config = dict(
    num_hidden_layers=11,
    num_attention_heads=10,
    num_key_value_heads=10,
    intermediate_size=1280,
    tie_word_embeddings=False,
    parallel_block=False,
    init_std_qkv=0.0239,
    init_std_o=0.0051,
    init_std_down=0.0051,
    final_lr_fraction=0.1,
    batch_tokens=131072,
    doc_mask=True,
    dataset='wikipedia_en',
)
Each number is 500 + 40 x the weight over its row's rms, rounded and kept within 0 to 999. Layers, rows and columns count from 0. Numbers have three digits each. The size before them is the row's rms in percent of the matrix's.

# down: layer 2 MLP down (transposed), 1280x640, rms 0.0509, rows 432-460, columns 160-319
# gate: layer 2 MLP gate, 1280x640, rms 0.0831, rows 433-460, columns 160-319
# up: layer 2 MLP up, 1280x640, rms 0.0795, rows 433-460, columns 160-319
down432 102:513497520483412467487521462535480502499460476537504441487565467417486499485493492528513536469564557432493511480467504546433447513525419406534587502498501501522490515436466479507500558460490501519426464434561481522453492519428442504501540513527549425522466521475440542488552460417595584493466473571509506564532458522507529550536491488487528472447508563509487493491551553478493505539487545465480473516471487403623496505525546552506430512515487454498497513517490569513538427574547478
gate433 103:586504543485531546591494493430590511497491517451470465472529467448519492488530475495515542476513534556578479500511439517495501527489496518548560486388550541487456566532437503568451495536532434556510491489473500566478544461488514442520481537467508461511450448503534490542492428524507386539508537449554529493474481499507462477464460479469429503539439551431496450502482474481479405531520531473457407454534497466562489445512456549537502451558516461448594487524548458515522541515534555
up433 108:475455536509555524530514561469484490460497544530489555540530487450411514558575479473524469542491453507481489555501497483535518471547512498520526505514500533506431544455506549543406465496576511575464423541492444468567510453544518465487530516538491531561461467521448519477435504528482488522497525508573508492478466494539501485510456493536519468490508476453457435480504516500499585480433498539536510428440539511480526558527563503488479499533474585492446460525485542471527484536515502
down433 103:517522436499542478501558490498534456489509477509554437508496538510545568480466461529490492421431524498515503456471513596509498509490414509526566452521405505457538465528504501442506485529455518437444542486546554512523524509442472460536494431498558560497586503594485531550575586527494536518436449492507488558553523498476536547472500587515513502467512517552524516503547519553536444496482516525543468477485498509440508441520427426483511484514531500535506500466434485481499385457533497
gate434 100:535514563459487580541528496403517506427552537539467517565499507464510467540590547449509566434549460470489515457469481524452457559533484562460523481530554480577539516447457490611459530539505527413481457516583496486456538498454487515521584501533387500509555518523545454479524511448489495486507453499529514547524477443510460526558443532445435469512471523541509541458563483495512464521518523530505572560448419505448547478465592547512494497547511492448542513547549456481479504499485503
up434 093:463485475494564433443526563556524448474526518544521481494499430484505606519580498510552528459503481523530506504574483484491497453422429562515489583533542484550468526480503471596473547507529443538417518452546550472504468538464485427515475530510487459567596543546510469545431500495492534553514522533548479512512543432477546532465431492381546567484508542494548457568538536469479552536494450558437501517426553523447487475542463485493490527491558578502526464481499520435528556467537531
down434 096:454487493469574474486483497445542521496593589514577436557545504525421541514565579500510511489609478481494534586514459519518453518520506544446513459553503538471506482551446522491537484576549525488493474494500467444451493548500492539517481499414522522508495548501567509468550463447458498555559471540474527414423457528546421545465517481499504471465482497511499476491481487518442526544443455509493478539470477476488503512535518473503476508488482532448508509538552483496505489492485479
gate435 120:368472530509455540590499510524483524444502511548521506470489570463512481478487525484477390487525528494529481514452536482530448399419435519463521554462469440484483464508427492520525542581475523479511497521523542487521492453473493415531467529548439473509435460607482450507542445419556459468472464540511515507464535458537518491549535517483537567547482479493566467475489538502472479468522525440458474430450517571489493561506517550500476489461529440562514445501514480517491458565462475
up435 113:520403477481492529448535551469468507518526529519470527542501494440513506514523415496540612493536564583545537488521490522497455544536493440518457530498478510481541462501485498476520472403552455540492556496502505548497447557566464503432575479471491506544507489511561530448503525466371493503527505421502525542479512506465496579490500486579485431539470524426490498511522531452544464557483489506513466450503452456486487483541508437503487523503478528511527540511518464533503541455538542
down435 116:556514538525524472463524486457528503602559494464521429545483541477526469474521578546489559458469498510586460509455509558465644459421496469434529493494567534519514563528508537590496539489496511536486497461508499519500476538534550486506480461572572563539512470425475556520424463503508566549537501503462472514526520564503516488481554570429509477536515506510470446532552539499493526449511490545480513502485505532485578472566484490459484543506450453498496525450547505514561506444449538
gate436 102:522474485470403480548482476505511481524508484509525515561501501506418491439521478497470452538445455515522495518552422495522479408492561528575551548514484556504510494456492487504459527488503498519463535542505509511476522468478468552514448500469505502472538511500460522479528493497414483473480457536559504451518521566456491481503522505515480499454511504522551473523515512509526482505458468509510515504568522400477550525523518518553520546502469574554536475489410496446419474486449553
up436 104:435489506535423518436477486529495488538482496516549460516559564444544495547498464516574518498483516442503488496515452518451502550455513548520468500513543473531511542471472524502534512585457512429547464494487501554480466516469497501540475404536534468535468533493515479566531512578523491502514504540521480514470483522518454522549517491495530550600503508479497539478516635557550488531582491563486424518488471535539431425499518469495511527495508492447534579461549450505453529461440494
down436 100:508487417430581504433486434483469475458552450480464526481460554624482443503547575515479526513462501524553432488491534494487500523517562474477504627460519521495473475465487518457507446484609506523465448477525518500446524486542560474459521506473497537500484499493517510558520539546530532513452429504442494442510513557519477542526527436459480498548445477487480475519512469522489424465477502533530515485492504570465501508521458517437526516483440556467544495479455556525543459487511513
gate437 101:494520529549488465457570531472483485459527527512553495491486515458540492414490559476531456517555563426530541519459576542480437486468459485483393517497486511498495472422504534470507487470464500399497573503498507512506558421479460505485512527449522592477552483379525517496450503493531476518411486450566541518554480492486480493502451488507502525506525496486444510444512493439457462448495511468452485466567606526503543450430530514536391549432433490526418491497524486520552429559433498
up437 101:482486532559477524509373459457508558496517481536483495396508494502480435509462486481521501451537481542525521546499494496447511502504568509444555567526494499413533540502547453579453445519427561408515524487534505521530523538546540494512493412520459465512580514454535487448506470509503510511486455437470492543404575486481526495530538490497480545486517539468508528482468503561495510516526502560487570469504457534466506505409501573490500444485454401521466482471544488468451466505504457
down437 100:487494454421472536554500520458505508500483514502524515598537527565539483546501529531461541467464531504483492447547561471578498546519466500478509430520526515479464559539445517475454519445508468591518557427547482532449483495506497485518478532507522565452497541577512511490502507539500491528501506485474517470496521532531514536476450492499514402479479540510448456510538389520576489442487545503557508558507431394479441506504482464475552487525530494416555487440486549437414553456484513
gate438 100:503481523495483575546458436486539540460436514490447515557521512481529484428448478463527508449508470604481526528490479488561445526511510485512505516500565527467518493430510397517535522548479489509514480518503494475473436469525476626430575533537500533496500512449516515478461512515522522541511503467523446498433533479498438508504515488489489435573488525510472478498519514444475540509489474491507493458525556481521444466527439491451521554556495463478539476484464489616501531432476525
up438 106:519513518463475513492575522523526480544525526533485493609532475492453514529575482568454492523530534526497524558477509533420548539559511511445373451491483489546499511468509457466497519464508539460465553515446523481568456510563411453547538528523415528472494557604494491493494477468571504535498470506445502566448565542478531496522471485515537484585522512595454437528583444503528509490475468563459495525506552415479534503509506486420517485503509560446513531566527477467582506469536426
down438 112:530565511530487563447410541534424486469441496481539488413510515531510490558465519477514459457499501488541485470527475478536481485534507496435458441455433453505484467469559487537483495455473487547536508488569470516540545564526523456567431534483538462506472458506535544527581501534437487459486501465555522483496401468499514445478565508493485460439524485414494512484494488591560458517447548500498517450405419485518513476510500524530522560508514415575483489545460516456452450579518514
gate439 095:535555477482524504532494475511483592515520490568457493482482540558464451442489494572513470478528522550513537558474552451477457474519517471453461491495419509457472505397474508511423498503465503507481393503485503495512536510485574524552558470490504534521538492583519515533497561449481523461555524445510483481495500486489563450537511478481513489508500522492532558513507512555493564525535555507468484525504404525521484472492500545493507556529421485460464500525491487542496519492518550
up439 096:553458513564483615544545464571470471498478448531450615523454535494506524532480548525502497447510528573502531525472456460433469534511454471536526536464561469523496552532498490492442536505509496484486520501440513479505513584458522488447489488586505503494483538501527498505456455494485445545475534448618426534533465463433516498509515517549521564577509553533519514527438539511565489538486530486512553547547547497531462581518517521460498443487546465437484504487554477470468525499517585
down439 098:494492578478519511521510553495471570571469489483505529504499491460585515528510466466500504500553409460468501527475552421541440507516538538413486468529489454530440485490498519487459449533486560528504503495530440475505484504451580502506431494508526371435520483469489466528518549514496560476517498518474509452508535493483565509440530552487453517495556388492495445534448445488415575601494490502489477441442560539485422423467586558538567527439481552550465506491527481561483592554482433
gate440 107:512467536498466479531441544452533515470472475445556483479524521500497488471521522515500531506544529541456535542546439475475519432531472496549472481529506464421476553480466503516538537470471493514489536553536477488527568473512504560535520588491468440475490432488540574488475497556449569478520528463426514450465572467445498508528424493495480589490483629576516385502516520453489573471606522521458400489492478518489486525506516516551533582427414504446426494563521503490513524477528522
up440 102:500585480516497455420504477506461580528539544459543498506531555533489512513478528477454486504446532523499551506533600438507564516475508483509514477491484556481509528446446457507528522551429478471493444517544541488525486513534475515519524453447535484479495547575567504549480462454556532489477513531532521507538467520470408460450542478486528501530478522501557461448561464513531457435479556469510457480512511402494484536543551559538434543469507488572496466515556507466467447447522461
down440 100:515403517482474515535475537533477411530548536484485448450490530451466466538486483425499482501404503515505492505490482499472464459488553465518568531500527472497568572494493521486499637509429499450491461506530517528442455453453568484511501544589546519550506564612445539497503474458491527523467500397489512542480459528520397441501551469497533506503498479492464499525482447482526478518453454459507490574558562507483477461473517545492607487534434508544465557582469514563476469504488409
gate441 103:493484552498484575517457500472525497448490532547498470444512522495506546503505488479519491523459457485450509540509504550467521507445457561495533521518456507465521518496562547450487488461463568501538556463526507481585438532550485542483530454472471429461508486508517504503443480498543537515403523521464500506513502477553512488475472422509551528456505499529453538452409490416581484444511502521459425451583498434527538421601475499520491475468423532549456537479491478488481476559493475
up441 104:477473454446490530446521522508537528527546474460525494491499586515477539520468507498518501579470529526503514471538468519505472578528510518534539485403509481551547474435483534546527472442565506509496540460553483481482450501495522534455494409461510526522459473493488534501529526508615454570510515435538494477474554497495470520503515507535557461476579520586463479489477477519511531478523480495552501476486523449487475513529423464418498512535521541491385556495504512505519489513548614
down441 104:541481393450558530473468516488505434506500471526522452461530529509535472477519586490507479508421547488483508552519527524527515487458527440527506453505519513491503427522529462454504570487501452450472505482469418455522484512479491545488437503493476530512511505569496462520484493514420528490514543427506528426490474597494433534455492509410568545524422529485550463470512554487453529499553457556544547518535487455545464505520494471532436558444580550468546441475422551555546577459404551
gate442 099:516512488541497488488495518386492558483546456477503537532514537469531517484538563446508496515510494432555518531554514530502510447431530477500510534604514470476547475510567460547508472458438564535530479479477540569515443540471515606581432509518478554508533496562402519480530443506540532488547536533493490551525446482505575545509528546532482468474452486461535330540537486458486451468548472518453502494497478570523520442461519517490513539529532504422479484510501444496561437440578544
up442 100:541560546543519506499501450544517445454493557583531463442518463530456449399457530501527556481555524434484459506508565514437488495510473514516451495502436467480498483477473513487497518571523556495512520492468535468467515476490482447500506479457505432568508422427471504438566556529483451509470521447492512552487562533468510455542505529517566558502477583514487494457451458567533579487495384408461482492509526488484470443476475479528464555496542492480462447491534401478429537462475549
down442 098:470513398481502525465484553510454504530563496537377512513436458473461521439531513475443519488529544551508473461493537548479454566471477485434481521465486620459560505534507521496529457541500500515554509503515433453534427518498586559501518512511468525530564541483518465541452498456453497537529486487546549490527432462492558428506511507506465413539546494538477466497524578556444456429460503584484517530513506491489512511585482534546461473576549510587500563498463562496499569550422491
gate443 106:509492507501500500562446545477538528543499446486411494488487459547462503544445534522452496477503506481480467539488489531552553417524521484503494485533470419577536527515524491484547441492452462535502539477476566627536434461482520474538481446461479477529484512517521513525538452505488502525580549472513532464498535511513515501479585464495511534588552495422462519462503559510517556513601519546464480522509468513528492447502470525477576547467523542509432464524524488457442475504469529
up443 100:522491517486464554503482477526492509439563499499464492440506552545417545554546470532458516539426588474506481460565503533529518510487437467546481474499456463503487505468546494469406515512537563495481440559470446502485417549454519507431558567450476561541545455510445551551525451459470491526595510482439547464432491484449494451485569539570484507516542436514435488597461491480463556507604512524496540545500522471481544506474431512496492546525566511523574500534464484525531527489491452
down443 101:475548498458478500473496538535456551578509512530469472471473504495531480513538429539447449508491494452517493497480531433548543440549472481505548510512466555559483483457507474501435521445437591498402537513536503522514465547453491462451513520496471468448532476517506570542480444514567540523496465533558534482434491508510519528440512415534546492507499448423544522515528589485508466550498540540443498471482509544493526498449519459509406490519471494543540544447492520475508523502501463
gate444 115:523511505492461552537456465544494491490535496590578512550523514520519523507475534561541543527526485457502534506482501485486462509472554507407467497500529431471523483455589539456542580493449499489493612506517550546513482488517490499393428518583504472492502488513454440498475546538526524492523577543533475460439586526513499499417519512537524551521484499481467504460478491484447467518466560479539553473475460558497479482526437470509503468516510548464439525499477500504542536491516486
up444 101:527507507523519524516497477559530512511467547534530478513409547485543427532488461531563569529566506524477510494549492510531481602460554568453499514491427486444482487450569559477507546456473548499577630408488439507542485478582502499496542428533572532494469520492518512475458504513513434490506523464497497503564532466512454476465534513499495485554517524480499480507441522514421420483552431574512436427494457486506507522511461522505501485488514501570402547481500478491521557574510457
down444 113:505539554508526470541477496517498484559547489569502500517574463494551474556483485434489436535454573473450546526403472482474540518487510454521503483542503458518532482473477550529571476565483483522451496533475512542534527546471511425452509455522545472500425493492510498490520527466478497457516488444554515483525405543484556508429471435589438512469513535501510481500422524498528558436490536491469463529535527526460549456518500521479483520483492543445506569426542499506452575474506615
gate445 094:461467503507443480446491522505555550458454498477558528452532571545506436495453474460486489524490526565512553472448525533509570502494510538534563470548465512493556438468466513435515483540520518521482474508542561509549508493490497507530505484509519505472492520537529510529435479458485500505478463453495439428505489518573482563466485494496437503479469505489453520531572519517472465547459526514503586540601522563472520458517506480590509492490486443465500424478484558409495465490552509
up445 092:499532507519485458478542464474410544460464577523504541506477473512474524511515498531475487474518570469556482512485535506483558502430505500499442472484528510595573444513460526530504537586481478497486473505463505499563523513524551527479480571493525447459513429527489504466442497557527530494431565475565467516562484481472455497497445498472516496543512464585423407491456468487577518481547507536539533521536511454513465555455526465484486495538483508465519486550549480542441552436375439
down445 094:544543544475510528495445465543488498499572479531561496511486446414500555535461461519490590515447431529430487533491526489455490492506493565520479464481446510480474512588395467503447459531465513514474495437510448515470469526462480481504487487431466483556546526488459464511444503474510546575473479481510513553490488517479531501561551506506457526439520600504533514500510521466444526468498410485508529533495544496468466459518463490446488437462540537531513548499384478518480514574498561
gate446 099:504484549405467413506561484502526510536469478567531467489524471485559481536497528495564468504436509576467569500475444562512575521449553512492506578518564566517490516498505413430479484441491499447442442466498491534477535510523544450449479539489519526469440459513519499414507486519506518490506498451532470527539570479475453495448411471519469510478508473525470437464537435455458446500487483495560478458559496470356582513427505489535533529463502574514550428478571538529464557571535458
up446 100:535556433480460524479540551563469474557560537520450508551473497507524522501510448463522524432553433531526596536528502523423438503541479552423499456484516422487413604472530496476523536418504549444484555388507493485456540432483495417471482479446480500460520408569496509496523503442468497551486439559463473521516508565497542473453426608492472428467519479485523469482454534500531559504499490554547493531467536487520542517501543490491458520502487409577557531423446482463533531467451495
down446 101:560502489535509508451539571466526512526494455467549503491529520468474478547492501476434496518470493514512461504532476518488502526453528521471558497477568568605487480509463447479536579462550468515457549574545469574497560468479502503536507541563517500527571488449526463468481465470513495494515498469469479489446481437508515509501526511515507517479459434431453557583517455440489481460486542504511584600428478510508561462482554478480548505486501473455412567498540495529515485533493513
gate447 093:592520513532511540400430471440577504467535472520439469483481513482521466514452482509512496450569479452454494469457498478552490471513453578525525487420484525492432442524435483500500482499428492446499521524493417539516567482522494469566511506538450505530480548473494468499430474509468460528501484565573438584433433417515470524429523510462523531496500526336505492487491492471516541440523497513477520502445514507500510548464505540445462462492512554448511524525543553488532497435508446
up447 098:480531435481502491507519492470397435536469502507463479490512532525532531506482440491527455500487484541409537508491489517547513425513442552506546552511492498514484444489477471516510447562475504499531489457434470550494518444467516480538521480420577504551516486472546520515529522498468507448462485470532552446454489578528540546518566536454543462532483544482567536485473583449558479564441432472477446512523519491502425487495496571482534475565551411465506533517453388463533463514513522
down447 098:548478544526631508513510517491479435532564437546495506608520577533505475457548437488461489421555533489491514496424561496506475473534484493490514457583449513499507474503532501560502532498464526481506523505476566577515456499493482534461461488450486568441531552488553441487540535474454514469529459491499587449560581441498453481537359502463503472463449545539472497486545440560529527510504458499530439525560506497478521463527503490483516570510435520461551415480536415554513522412530442
gate448 101:513506558529467485509492516451541535414475461502441478515588499464475479516474488480548505539529560486505486499511494512598505457445461509481425577484506535490510452497438496557471433439480531494531490515497484494449488475541468509393479464493487460484459483463530497494582543462430512521543511445547516475474510475470484519516493501561446533493478531503493454519513553475468473539483450495498478512522519500516470403545543455456571464495506541550449513435450498489432501525515446
up448 103:501467510568504490472426548531506536460520535462446462508501525501528492557548490532445487504472422510506537545584513435494476500455546469519536466463521496532526518498520510463477496503459502489542462495426489461450501484548483489508498530457483536494481541430475521441534451508471510421500501531538461499575404501399549409481450484539513522539403482490423447519497474470519437492466503503524444516484458526504507470448549585501466467532469492446470536501570506562504480498488475
down448 098:509479488440551588618536477483464439499499505485559534512481463491535555436536495519494528501537480463481524456478563492552486476536474568536468495490503546490546437516519516454473529475501455519514531513544467509472574494472431481428513447512508491571515418453536486524501526508472510528515503531487521483477509527538510539471634510495543507508561452491521528527451509481548489452519513471572518540460413480478485523507518504491512511450610454511540489547471512508458505538641502
gate449 118:480445513493465488473495465510462566467570514483421478528468500482436436503548521439507533480518523479590533577474480487473553500528532534445512421470500479435450576428487460536457488543535497551498466564520499457456465513516478571531510530545534498454505482509464537578428463466542477487464503537465494483551474505439527519537555491452450538539533515541503431447460511517490501485497470536463545503556404495519502480469507524539402420378507584519506531453470465463559515444519533
up449 107:505523548467511516455481476443538430527569467575567586512442426556448514529543503465561574408532488507517448484485516532505465488530547503454498483451458556515428526527459485447503475522456545490560514510523464577507469461484506479566441513471466522484476511500514448472456484533486441442534556553509525451517513518484446496495487560445432522479484571519547522511467505493468435495501528500461493522484561525451461518483551452510525481530493489439504529534499441476512534489541525
down449 110:479451432503506544503505571469510500503566533451528558571492472420462551556503548558426502440564482404415518507440476516447538458511496484473496575518502531498510489494550549514501506505512525473528529556549559522538520469414529482504495424496524476464408446563573493461505500500502549534486516512437501488488498508433542458508561457487490537554470543494453441484515430432470459475483493501490579479453419547517509528480473541542556552460504538437473433515597461499506555454510531
gate450 105:537494513426535574523548477553485533507499424514524500518564463439489485559499545562455461536492492596505521461451532556524507502451494550580554593456509469476515532477469545454480500502421550503468490555562380442577490508512546522540552525442496456548561541467494459515531514547541508522481558531500517406475460469451472518475520489553463522486464516438528516518449525494526550487469545551561527483461467548432499440517388474569469586518518501516507482497543500445472438522554492
up450 101:470482503456458567501421441481435471456528459482522498556472517463524443505512510496456447513516496531502519500530501449483608486515511510490525503494482438488438480508546498547522435544441553542469490439516469509577509446521486484452506490507468517464531583526560494511481514471570485461514513497505463409571519565500550486580432487531446478501447456452413502449433439556544539573495500493588473525487489558467514510554476528475544550490471494509445488518500516510590500445586500
down450 100:514455505478519396462485495564519530563478488530491478443443416528567489445516542446533567484493550493452444510411560542539492451430493501506487505504507549499451491492511426434536503559495485419585411534532525488553478527481469477556463498532540449496505475482571494507572501517494525461530516559501553485470480519482399514472463457488514556500508489542501453475467478488427471487440463411507527431480452494541507456418501520511569437448513524514456431511572513476477475467459506
gate451 097:441599512484503503447423525499476460471518521438529502488559576528505531474534564517501437471521445516469539489548493473452470433597440487532491517519555526502534456577511471452539496469483541447479536465507575542572534457483467442467513552502526571475608479527471491554512468500572551476499556438583521540478485452440443491383525514505548468531517549561473514468437469469488526452570485573447476509466493520492485471538518449517530536489481515560540458482516507510438436475471492
up451 095:511444514454492496467510512474484499495516525523493490482510480500544517543513486520496428477540532474529491499530436465511412546552514500542539512483474538448491548481533471477488435440491517486526467478482524547439549457478490525493510515513470512519510512468405493436483470567561512436501591477545513515546490481558527524555510545482439539624494560549539564480507552495449432467502553551442499395401502508537524513533539470544433494424526557505463506521524473477500524486495579
down451 098:535545516467588547530476557489595553526475437498508518536477534508461487494529473485510468524503480498524537535536538568540491510531447605434545497400491523511464492522499497546547492487523470521468564542470459548587463552487543474551555483521538428586502521446490511472472515461493539463510564584414455474507633524546541470592502528492464529458526496529514457470493521502496492489551536433552490528485476484534496539515456478538493447549601529478557508488490544509514535499561525
gate452 096:576460551558492492515524487545516560428520510478455502566510561539518471450521523476507535501532532492513463519506548517531474486498484518517467535559511485498499463532468509532435508455441542407524476521492493547517445485542548532526532540483503500409517525536475475522522527534475548494462484489500597497472489502453486455499523460482521446467449480504520476528494496571446484506446516542480577449468489531442540542464474498474546509516508479570426467454471491472550441486534476
up452 100:516479516512479542486467573536507523556461530496467497485521520536576512589500476535485491551457479538528547467493490523534511507517496445462547453500443536459481489515468486546441467517513532492528408588519402426517440520471505513438443552536492481494560427458462541501526550549488516481459501476545432467492510538482525513555548486466472497480411487462477510502535502477468504482483511492519459429493506509484437540490543471562446581488513479551430553493483538525528468509513560
down452 100:497509499422525496508530457458470489498521447517476511535451505456459535516548466506483490494520527468490410497419503516451522480456469521516464545482584474489551584487516514483588554398448503448489454472483559462527513465542500503458551426514493526472474512586478451458560486497531445483554475445405566544440553495501559448509488484498512464456443536442466438604509532494497446523514520498509520568512519479467577426507455502519513490497583500464567437531558470541491503524477526
gate453 098:507493507525551464448484509507488561526417512531414504493490586503473426464463543514555514565553493505504522524491526480492517539538507497595417494480457507549482503478436577481482455507503493482498452562548483526506565481557527496459445564555552558453445452518570549485501606515522445540548466451468481539540504505517582519517472412584488408521492504486495480483514494433486487493497493484446510460417420544489495471547511442496576512573463517508524493492488522508468503533518490
up453 097:493457532529500512516515513470561562519566529522490516557521619605445523469431569530464564438475475471520482494529544492538480549475431565519521424495559511523476527463483522535496524525501504475505497412507506392529553483490548470491484521540522505441486474439450503522534507550481482544507437481552448503544519558440523528552436528556472497526498601520484460544520572499518527534522576459477487485461549466428522470468501492546504566452513546496534503531483461519509544494489428
down453 097:530457473526514488399474561485476417536525504508529481514575503491506477545525515445467459503545516491498514462514486421485503473535583516494488453518458425496578567486497485620520475541427446505477559582461472452515439476389473491579526489524561502476500521553527520497523504529453484426441511605452521486463486468464421453535529507448528541494544545456492554463586463494486511470514466511512488476511518517569507470536486512478471492549456517491530528466543500566433464450504458
gate454 096:473552503446500539431528575509485421490474518478493470548528491475525520499540476471497510421541573487562487503568534469475499537509510489432563503458496514487496569459466521487484539435404479535521526523405511483500442489447542460509445477574426499595449537464502454474463507522571517526510506490508382504490542471560466488501526432475448474534501548512516540449474514584506434509492475498524504486462603509530507459540550515550525503473422560475419511513461441529477502463501501
up454 101:501483476488462457508511489522359446453466484468467468487576443485467504531501524426538517524447549533524531510531479558483514460554422530547465574553482503483493467517490504551488539485555506515525529534494518389488496504524485438495549530450463422491512499440483532457453474526489499478432474542502485553544497508490459473528518526518513585535428549511530455491525407450580510496501525480473438474449546507431530500567537582601493450541571460582440557518508575487531527421556513
down454 098:443561520526498478506439563498501485521533496478432492494455491447514487477509525573458468482506473549521480443538527562481496453537577581566463500445480572472517524483568468501470513481463569487484526460485515499569468488544506523538426470497518477446498438505536469521493443495497461494536582564486527489473525448534491566494537489498492466472536574457486512456519476567456491489536527534534531482527502452530486498470517437454487505512450483493505556471570441542648472519539513
gate455 095:546499502606557594454467520491542512486457577496491463444489470455415523536578490452475480474497464474529502509569529445517560502531469588472567455475560452553469431556514452466555508545509509511520506572544522465482481567473464410441533550491506453509474507549454489522495572504562518541463512561555507558458508444472534563472479513501512452497490472551531502536460469519456539461485477486461553477482572496415562498436504487492424513387514542465531460464531525457507461497482502
up455 102:514474499528533526500423490477556520561522553512462414496479446544496492508576443513453461527522500516452528515572512441496509417502473459529533505491475472529499575489452479454504525544437494494475483513555537589499461465514476471513532475554525557508454531575535468479508524462463603448482548529459533517547532432553573517458425431510474552490484529463561554525479509537442582469459467520528492469488514526466488542449494524510476483497503440498468519490509500555558462469452464
down455 099:515484524453492512541500450537509510385458449486506438490477558476508476504471521451467525458507509528511494462468478529509471429498482495477532545511503513485558511518480437415449490489538436500435474518528534480643535473438482493511563436451513474466473523493529387461478524445464517508464473534517549422532519567435479513548483533521499523495542489511541514486500474486473468409542537511487541456511533582517497479471435535498520579530512531487475456441506489478491519472502542
gate456 094:493470474460555430520535444582537498499507482529444482455437558495517527566473524539530543448684491604527533525480524475456533489510572517465515511516494467581503481552486517468492493535464544514512518481406482466514456490466508539538530500544500543541499553486514531505507478485534478521478513502502460509523556449480489503493504539524467639513496489509440529517521511439524493481399414528480513620495537434493492460487463503560440492475482419454465429482459458470500488478480540
up456 098:574547521525536493525488536508519459551438463462453477492567500546453505512524447515423487525507547502487437541515507458501521430529540477443506468463523459420493513484543445562483499490409452436493579482455488530472423539534494492575563504449494463545455492415535528499492533509518492509482506526513557447477434602535499535503564511489563462514532495512523532400532495566428467497562609480558511487403492562454507515519545423555513473472487534481484478506461521477509452448488414
down456 098:444477560493413538473539545484506543437521550514507541476417495447500500516517493493547492506537459498474495419491478470488475484412459437608500496558486519535553472492499540448595503557517554486551430498514484544535530512441504450514477525579535506466491482534517495499506459483508455479474523475515519536460546459496492448481454453421450605498470513520422546576515461530516483506466456483487513467502500491494527499535541496466507535464447428445465508462454472489450517505470463
gate457 098:473535474455534463451466535529463569482498444428476492559514522503473514463458562536453538481565553495541512447531568479439521555575522474519523454449461534523494506517514502423462484515515501478465466570509484502447494482570572494471489440571469470521422548466491505540524565537504531488503491546505527489536541422491467564493481536510426526482518488500490526520524425520536511452574572506451458497568531515584492478500417483558480485464497479534553510524501506507597508496533502
up457 099:489557523504511485463429519527516541511546475451434489521504446518542530495498518510480476502524578506511596490435500537474445558468471496446520480568505506473496478433482551533424540539524534430523429534628506463494507492525524543555460456498493576507468512479483516523479466560458485515525429480434537549492480440488466501506471469414444505477538554534544512540468507495562487481545534481541502471541430563544472425441492555515482489443507488515590542530545534514501498506486555
down457 101:540487480441473522516497496443478520492488505564493574554537498459521492497560576476498485454553476489453457485506482469466558474511519501513462447476538432531494518463591478541514429450468546459484451511447522499437471544588545446393447473531504498526447539435429490494559455392550526472499566561535463505508553497434524492573534491512386389457467514519416483500571505520515551461569519556423497523593504521507502484470469450547480477512538487523539519524432499492581535609486431
gate458 107:509464569479557413511472463454515500477531483450534456488496552438487586555492514472524499430580524566563494456412495554546492523481486516503469450518500486432484482458545476506486515531475471479429500515518467447554495570419461487485497540481590547525436441503556521490545524436477506573505540503497502549515437500462393497481548436444530497505495518505413477485528485514560447481505477468493547540526486502487540506595503546470459414468542458502484469523471471504488470526404516
up458 104:467470546538559392487516486489562564569517506509453472528484517474516469548510532479525558427496517442552494505489537477496483518596524461509446534539486419511505513531488475523543536611504492490487503487498552479590426527508512461474495497538554477516470509413511527459456536612468508510404586492515512515556448481512484554474528463427509532550477492534467464439482487511524503477536516500434509522521511557510521549464484456491433500546444459455446513467494541449535483461479497
down458 110:538535507559526456455487517527489461464457441513499538469550521536516587473522541548577503464575462469553444471476510481552564510475467538476547508508452569491497454488626455457545440483542513496543553517459560536481447547507494505467498509519494518540477507448563516527547511510486397452537507499441530532536435559561528564453478465494526433443473484473469529560519565483489535454504465511523501453468513491448487512472515535448488481440548541512504449549511505484490476570487492
gate459 094:452469532512542450495499487495489565553504476534465514512446511548518499518575493488509456452510550507519528506504480448515457574503508545486478492521569501446514485535392477553436509559459504489435497475519485463561435481511535415479518505547490469506538506501499489528474522539517470568519463442491508532477564542510480512515507468603518402480490520499495482487518541538530582509488525536474450535562510508550446456471534479556510513490482500477489497430483490464469503581494480
up459 099:496469489502498499502493424512481471455534489547554464531510452508483493510541512554389452519512588510450527486508510543520456456486501474535534485457542483449465472541497560461533487449511465446517450419582559575496532512620501488440537508520548455542546512410542517430499497446495548436489403495570548582555495503548503534529527442578525511494501465496500486519547511504459503515514521482477448518445535530501516527426578552529471518477566510482504476514479479569479533483557526
down459 098:459507559328454517499465530424477487510507491540511507481555526449533489497440534497519540610483425505484473570570437442467508487463461490516519403502514528519427537506558549476510429529477468460578558515494485424440495481455511548529492563479467469478412478499457507515479507534520543472496536536482452525485484512481541464448562454515540539517470552536479446526432534514483527567511499470518557504538514455530494434542528508487495484531524486486550427535408499510505441479464574
gate460 110:506439525528428457501480523595461494606478512525539437541490489485506516490471518516517528444486501548467526518467504560521495443503519531458461462508502518445457546498501406525474531478502551461533497524604443492522562510509542475463495550506432522517498521434528538430525504465510423491541544458454466525519461470402515520469487456551494471477470413585474461479489457469523542517436436518444472500527513470497447495482451468504560492462521466514582504495566503530486564493505554
up460 102:453502500466464535557516493530455519452466491532494448460510566546497509509472462517474409512465488489469484515465497459533457486437471505538501470472545510462437556521518466468514511535498484431451495494498458550503551443546508557542526467529501471491521525489450555493525536481548507467537460491498472526498503485461407483430557488505436534462499523523431473468506490500509466470529480513493529417511520487439499476497504531472542448451514510518480600461435581458485497497433449
down460 100:483511448497552496565507560506474527474525453472541442533554440542453505522443517506514564442463502456529490547492522516497461443502536521393564401580494543503500481442544513489480523456511513508493513504527461481453503499513488492487492558583479518419531483478569561543465493503458472559541543483490482429509462523580514539537560582531521431500390499516466535465473448524502500489499496466531525527496556547506488508455522569488556536425525442548521464588473477466504611492473503